Part of a small language model's weights: vocabulary 2048, rotary positions.
Each number is 500 + 40 x the weight over its row's rms, rounded and kept within 0 to 999. Layers, rows and columns count from 0. Numbers have three digits each. The size before them is the row's rms in percent of the matrix's.

# layer 4 MLP up, 1280x320, rms 0.0345, rows 724-823, columns 256-319
096:386452390502528531521522456497416483482485490485540474482506506473611507490461525495460486501582502523522506454558439529510544534405457434490513472511537466545425499466615480385467473522519423
056:453471487513575542512426459520534424457457495455484524469496438468523481527522502473584459546441496490526501519464543477424542543527394514460467562579558477548590515528533452422514540490513543
094:464495505478442483537492540499476491500439526506458497472511513584519520489538500505513459472504481503528554553514520487522502494435515496493550469473557516431517466498549488523442456542468524
096:430512514575474551490449392517514521459503541539538463506563469529482451521449516552469427462452429504588538480509520523506486488465456495535506556504508517499575492437529518502511545548552568
101:446450465573542521473514541539480479516477457541493551439510459489608507504463511492556483541433477494553491520531497556487581503505393529534546477459492453482469531428472520455509494550467518
100:469485473521482424570525421496498514465524462445499459529569476519517520430511543583572512458513461482506542529538523470501470517480454514514510582477512532450527543524522492471518472472485503
088:495477489579533466506477543501527516505454447413486563491477508545498556510515519449477496486526549540499538482537515499546477533482466471562511463390472503483490518497504585479453486522419469
097:506530539488502531508449401519552514506519528448513497498518521587487403520531555530532425505496479531525566464542521435500523520523442516466499528486447558453494508450479481505513496429497511
099:446446478547495485529429494546374483526485513470451488456511530534533447471474494527469548426489464490547512602508576564470447544506472507512494570439481574608473517558534512447494526443486469
112:430438415535474488563497438478485469461475487475528482485480462517514444500626586474481470489553509574512484564455481512525501454549450493508545461529499499522527528515602492506501477525583469
110:528500500632465568429517429482494514531529401500393523495445472533563475542586431556522498474457538518541501496524482502495488528445526573483554477450456515509440540494531472535464530461469535
097:463497439533492556540472518533483487474463473441507502440464527497542554543497491429472512491553508565531466504511511510546507497523455489568562476411423465547528524434516466505426493519538498
099:427536511498479501450518520472507528508454496556496490469486485522529532542470435506519484492471466544551452479508503569560521516465421494447521571462571461543541519477459529455455621451497493
100:504512511486473451511483500494477522439429540429432470486480493572500537477473537492434475490519555484487487461501579495371510469535438518554537549459510509517560522454450476509409450466463469
099:455562487500535490449456445448515474548477556493486456458477493550496578543509542579490527499555409532526483472502493496557489568517555533564549521504525586535557496559461453468467473422472511
105:459512488488508508535482550484494549469522518462465474478493497529556537565519467558554477481482510536520539513554513651469545525484497469466536509490581500579524584506526445522496515507531565
102:490478414539578535481498490389435488518533586529501464494512466489557439531444460480491506496540480483489466493563501545539544470499450473432493502512571541505473519453485591476500455432504513
105:527528423569480504539503468511496514466540494505484508428391474498559565467503514539532468521453561512538524492447510493513446480570483498525559496468460565542538509516557539503462529478423591
104:450511484490469474526446554494500449543449511510497535461513522667541596488521500427484529552516520481503479506522568497535521504524440503516556488532590554588516500462491447551498485465519501
096:486471474516492476451460539493461465531581482465508568473454418518472445496452516512504455449532524514529477454566552423519491543560476507519519446480468394513501440513528457477461480531488483
101:517521478449473497532482460466516495533502556480517527492504499512491470480595438488595488451511495515536504535541497458538519526505527495480504549470540463487556482464551531529514538486487583
095:582491464495491535534467519474495438476503492414547553455509502579454500434533558495517548485534527487459464571486535535490507462456510507480512575486481465476405482546467498478494515477477490
103:474423535503495501473486587519496474505552566494528458465498549501605494487444551465473484521480506478554522545523508512508533559433491489469525494533555533529516507550532474501482530500506518
099:501494415502482475484520500511479540515491542478414565491462468499487522495508477474501517513517416530531451602554527456551527576586526557515523537581525522546579464555524513497456517452511461
084:510523466508505521515442515481520508549509584506460544429449483552521491511508489463492468489486500524542468465505522513542590599488461526516510558465541426490515528526478484460506638496579529
104:474571472524537467483507526466525558460448493463454517446393438525472505514522533431492559517481521450461503546533507536504568514519507525485515515507558526519434563483495469522476531512492514
097:422502443517507551522441506504482492496527461492455488498503442528463486514438490508474495541541451541480477464554527456513527525513531551523531495513537456520474537556427495414427561552559477
089:528517488505518462485462513504480480518447475543480516436527486537462526500552440468485529532549535534495512548540505540544529589529528503441519498559588477539618572493534477522498539526524473
098:521450469511528442456487570447458492523513505504447473496457512483472509526583504593439441471444503471504466531448530501462492546491408453515505491485554450570535440471539503426506554486451417
098:541462489515497543475437465534525578455543483509414572412472549471492516440589528501491546526581511491530544501464505529497533547618556541425549509528476536476443489516526422501466530526472450
098:518530481487555459501465502501470451466505474422510534468541421475507469480512421504515500465464516481459453517548541504423479477503522545506530539565521525491507506515529482493428517502488466
105:471440468547471535480517451449519498408460511544528523460488511508525485462544470456470519491504513489590533511546497513530486468499544450492522479536527525514538562532538514505430615528472505
099:489482471499512547600495439428481489499421525538514596545483544525482433493501530498492448523562559468513489518508485527476563471491549520525514481489505446475526445530574439503470515499519513
095:478478536468548529512536498400428429527513554548447538456414480483498453481476531576480501518485407519494451423507499532485490558598388503468491483495566532513409480484487454404503485490482527
098:501532445482526542501473511475517461457443469492427496445493415569530460541550516483527511506531502467500518566546538530492568544535429446479501536477582502550547543489524507493516539433507502
097:523523505582528539505493487385490546460516441569527452424493462522555494524450455534514517505449471496564513510521512538366452484465493515434587512478469472523512489401573448514461526514527519
094:543547533510500508534452514509478468469528449550508504438540487531531516530575474576495465566558432511525495537497525556474463571540563506547514567473450524531500534528474503468492545501570425
108:519473465531472540483492509539432473499528455477421474477436431548472521465496476559494541491518492560575489420487519509530546506470463497523546558522490530522490529493492555503484511453568489
103:498507488503517523513538465483454488459462433509498532515466517448546486472539438492529596535479508544510507576554469544434520508485464511499511494498547581457513507494561438507534497553534589
099:548503522565523483545496513497469480475544493529449442503523459531532509540567475561525502543427521559522528510466520523389502490505429470448496485454503526544517539444465505527495500507535493
097:523471410503584517476475468475458429419447461450477483494576467542533460487548429543448559556457482483488480486525530488488455497491464510519505487570594516526469520530527446445486484460532413
106:517488479517506532454477491491436447551515549454438487479476490566509510554546517469566484487541533586505550532508506525461515597437500512500520533512545505473487461481515516457519392498498490
108:477457478522529502468489373463478534552540476491518507499481473485534464495535466538540531403494470564568451515509528444498526510462508502506500567445536496505538501495505549480502560465526512
105:517450515572461534524440523533465476448523551453511502453547499502505480454630449487501506485465459471523530523512518439466494525467452466569575531518520555521570542444500480521501490402462499
076:505461478507527520556467497488433508405514514525499532470463484512537505532497515571513444477467515540485419554477498521466471511498467542502497482506493515497596479558448496515475454482507484
099:458548519495513503475487425480561556468438412534500508519634453514453470516515409494483425462496441552483392464511499498490534494414381522487506512488520393546541542442423468497490528504542509
099:540528494507484565522408442535422477446529625510482541477456493499511468449442503504492498430542484447555412481517519489497531449485522535513502580411562441544472545548504518449475542477530583
107:528511460538526538475502511456484528469527472467485528459503465547476486449453479455508487503460519540546502512536490481542540500506509505515534543475467533533480528490481509494485486422487527
109:550542474483492515438476537527548509508490492403530479476466489499441473492506500550508486546498487505529437536518531475457564543525438488485548514466608522541518554524492509476409503472525460
099:397476422483538448542490432480527498480453453480457494446507479514495548483547474591451460514451480509476447519506507538485560521534431499524504542502522505540432528454536558472489430499471496
097:502518452472541522507469519405423525519468487549518481455382526500490469545474515488391480529460542543488505508505483457499505506542497554489524474497505506476406494518537510461486539471518510
111:534513498491491493521479526485528510509531554500531495386474532545478489448536445479429503556426409466559502505492525455440483538495468468542562510476469516454519460486497443534460505528585493
103:488461507588517546415504511486502483499512566453542582476460470497527419534460493561448526458490491437515514489560490553485561541479516498596487512464543482526480472465495457484468520468577523
102:444484506494480592477445504506458479454504579457491483496450421610580511491471520517433450488519487502527482502490533518479495506517521586446526530472480446469493513534556507527389555404468548
095:503496518547509418445502487480414547487450449433497468547484395524516459520492574567565533515548481542490468474485487482482528539530484507455536557392553509453480482473483481516509459541414517
096:500558525496512485505525562486515541460535456497521454491560515536493446488627500438496524446505528454482482556477505495458548474507469523478501522462534428534507480527466491472487536545498411
104:479555427471465484489477512531494528492447457508512559493456489485502524486502513543528490521475458476529423489482536540517479505580494501493525527510550511555519573536573539486400546478461411
099:492509492557539564508485504403495427519518498495517477506540548541493488543488505475498550476516478459478558521524522502522470535548499530543538448460576486503473496504436499377440559476499524
105:485525403541503599518496469486510462454499453524482552491468522519476498493507539525511471482546423541466490511578498482516638554503547499522545470536531445514525537547460475474461560456485487
101:516485500483466527488457417495547430506486502531474526480559432564449541480478516506464425519538475560563536477574532522506556493482521556537517537507489477578525567487419477517465526522522486
082:554475427570592552566466495463439500491494476488517527476504446519481468522552492462521484469523464460518482541523551548440494479501495460527506521502444545513488568527489469479446491488503474
091:487482479517466504499432526487454433512519536550427481448476491505505531532520447570520480552442394546443483545493507487515562505523457477466523476494494458556471519461536544455466485477458471
104:544470457496515509516529447478434451547458538522526475473474538473536575529519483513531533535468445486511500506479498485474498551500451487503536528497539531535553510516493505487458565518497532
105:494436399549501510500455508496503543433574527448557558476526514509539473515535481531558482510463495470501475514523512590491507484503518540529508471507478544442488507566600447507505554434454497
104:467472473489502498505479522515557502533503500519499435437498472512567523502497534521457469497527474477519499514519483592455560505523503470505524519505531486496507539466508521439473497566575557
107:448503481484513498483419492478507483487460503531474576467484459512491506456461481532516454512405458646480480453507539497490490558513491559516537614443496538533524490501512495519449503464508492
106:529511439553490574524460464518534481443525554490455563485582519507502407477505468500485460538574480449512452536514517502498515457486532498564544529462456511522492573529509489474497534435499565
108:476432439468467530487464515541513502569499543485464523491460476500503528517549510556546432571474510484478519494498470553516564512526462471444527523491487424533432473473553535461495533513504480
095:526586451476556510489520452496473557516454542437498558462511477498452461474548513484530525462482508508491529558456523509431514519434523520509528541527614509481454506493484504475509580537472476
097:513454520561474519501505534438468475460523575455497520487537479448517486553445490446519485513494523473483446559555490519478505480519498478555482494537496485539478505473424524540474548508471515
100:474450522570474545522470450492511536483486545536392527498546473547553482482571499518472573504475455524530500530488585511459469523464478540492528604498534521505462527541580482454468447469453444
105:474480459526510471511496475484447542479547476438516475459488470491469562565483562525505503495512467466509537486602481495428491528483413598472578481499526576523458496485460488483493526490492473
104:516527474555514498524513447476472551463485561462555478505502482504560461479597509485555480466489495528581498520485490492485521496470540484563526464473498523507546575475503480519508459514535512
100:531401484510523436513478431485503535451517516504493508425521499518540506446521429543458525472475421572579520535500493479470482502442445505576562424570522517537510528533451494504524492509462514
101:377456532466558471461486555418513505501441497497536501491513495549581458464543514485487481502460446545515471543525630459481520490467489537491515489514476481465509490491498481466448512483468453
096:480521503569580479508513551444588462511471501521493556497494466468472473498525468520504544498515479465587456552483500492487450551530442497449468515548501467571529507511523515482487536554484474
098:518526482486549516421492435532495488462552523488400560477506531513477459429512562490573538484518475436472565506523492490490553561571502464537509455505588487451534526569551415462480514521530489
104:458496524575434473474489489521436512469490469493461520461476507489507568467502445544491491466487372467529462531479541500456483532528521524541566511524503545576584491479522401500435540519508515
106:456466517501474463591484526499444539484466562456537466486483489511581557541519423488499451435559482526519423554507614538458483480552463543508562518434499534532490446500500396480465502559470481
106:478495491502483525533440503483498502508463525556471485498403486518548546488505497480566440421517444486554512496489517503417534496509408536493506520498581423555495500534468492514494482387401485
096:478496396543533560528491494513472490440451441503498514484532460541549522423520455518470496456480483503512489524520508540433553517484504497533537474481595442493501543466540466526521478541490509
100:508463514547528391483509478438408443436450494471503539457479460558440508482497495452497513550520552419638517546463528524504468497516480465530576478466511501463523520498493503494480510472509505
101:488503528589526488458540446496506549409471508541488515499554431498547541572547513537526509546514528524544468477497475533525552483520485427520542518472534442479522495513586451507491491561463566
098:502520481458562485509457452467459531482531489517441525491495479496522460493580499511459460481449459526572475486491577514555556540524495538478485534527521532553433505490525446487500536497496444
096:496509534481575548483480454490501527558497516554456473440543490543464447506530560519482515512503482477519553569561476531446518575489521547533527511475577584474445522506513538451507507501552518
114:434545537474536518567479536431477511508470492490516491489513504514599536488483473514456436512497528464562482472489513526498520527440477503443534502470581509435505519482525462454456491509488459
101:440537515502542512492434512460408502484472478517443539457442460493478380619517472521545520491561459499495498526526536510437481531471494541545515568485551552496553477561445413510459514482500487
105:492570508474546581491422477479493469434547525475497507474513511617449513524471501518504447493536474512587425477535586493557539513500492581402551508547512466485485471543497516531443470483489574
085:522544473544567496468511494454495472506454493475481539496580478580501513464555405485491496508508552450483535435478565527459495494521447518514542528509461534539458461520440540509449484498454477
100:495523506521556485518495383484464512506482482492526437492509499504525466490527491441590524476536531532545527574482540524404475507561389499526511538503492530524546490490484540447480476425500455
098:534467520540504472483467498495476440429476542491446453437519431526528513490490460511555490479521390500550536493525512463492511483388502489526542528580509550530470481529439538510443482518463536
102:417479435585506532491528519451532479525446543481519542447506446478529523570486536542489516422490451510451453562466539519484528482499501549542502519456486433451506511516427561444468498537503537
098:511465527567558513450532494407429496467475472540520533512524521539515506518476453550521456469538503426511492509548518564415498473564475474448509511419497487550542479507547486490487545430511530
107:490463472546488474640492407526473489506471450474517460470522532545530544541556490477532457440528556531570541550514519502445560476382485483537564495491532465537507547488505436483481515506462485
105:450576475579521479516489505508503446467515496433431427434547493482484532517506515494441494548525488491495517502510523476523511559444511567510518548558438457551547541509571483523480489383547557
107:464522460451582517525503512431451512502484452505508513481480482535523493389573534476554420442470542491551508514522494501508495477536474474521545500383462514505526544520514482488524546610433553
096:474476512524504534535534465550443389524480525562493615463555462430487486464478501505478497479546426532525507507547486509469548481464415498406560545507498507570457474540537520467512476572500456
096:529409496493508545426460568450427491492525569476525596404479434527485530490520461502377489527495569488534453523531566493465487488511542532508563596518474556469461487489470570485475558503501526
099:450537502527543488563487516483422486430509508507525514481503532472506461548505408587435490522524464543507464551554485518489458453555464539475527491486536501491484517444539429494484485464511460
103:463522499434563485547469490440533519513476475525511505454514541513559542550546514576567539441434418426489462472476504531499526574491462502480510542452463521558513535502454434554459439456459428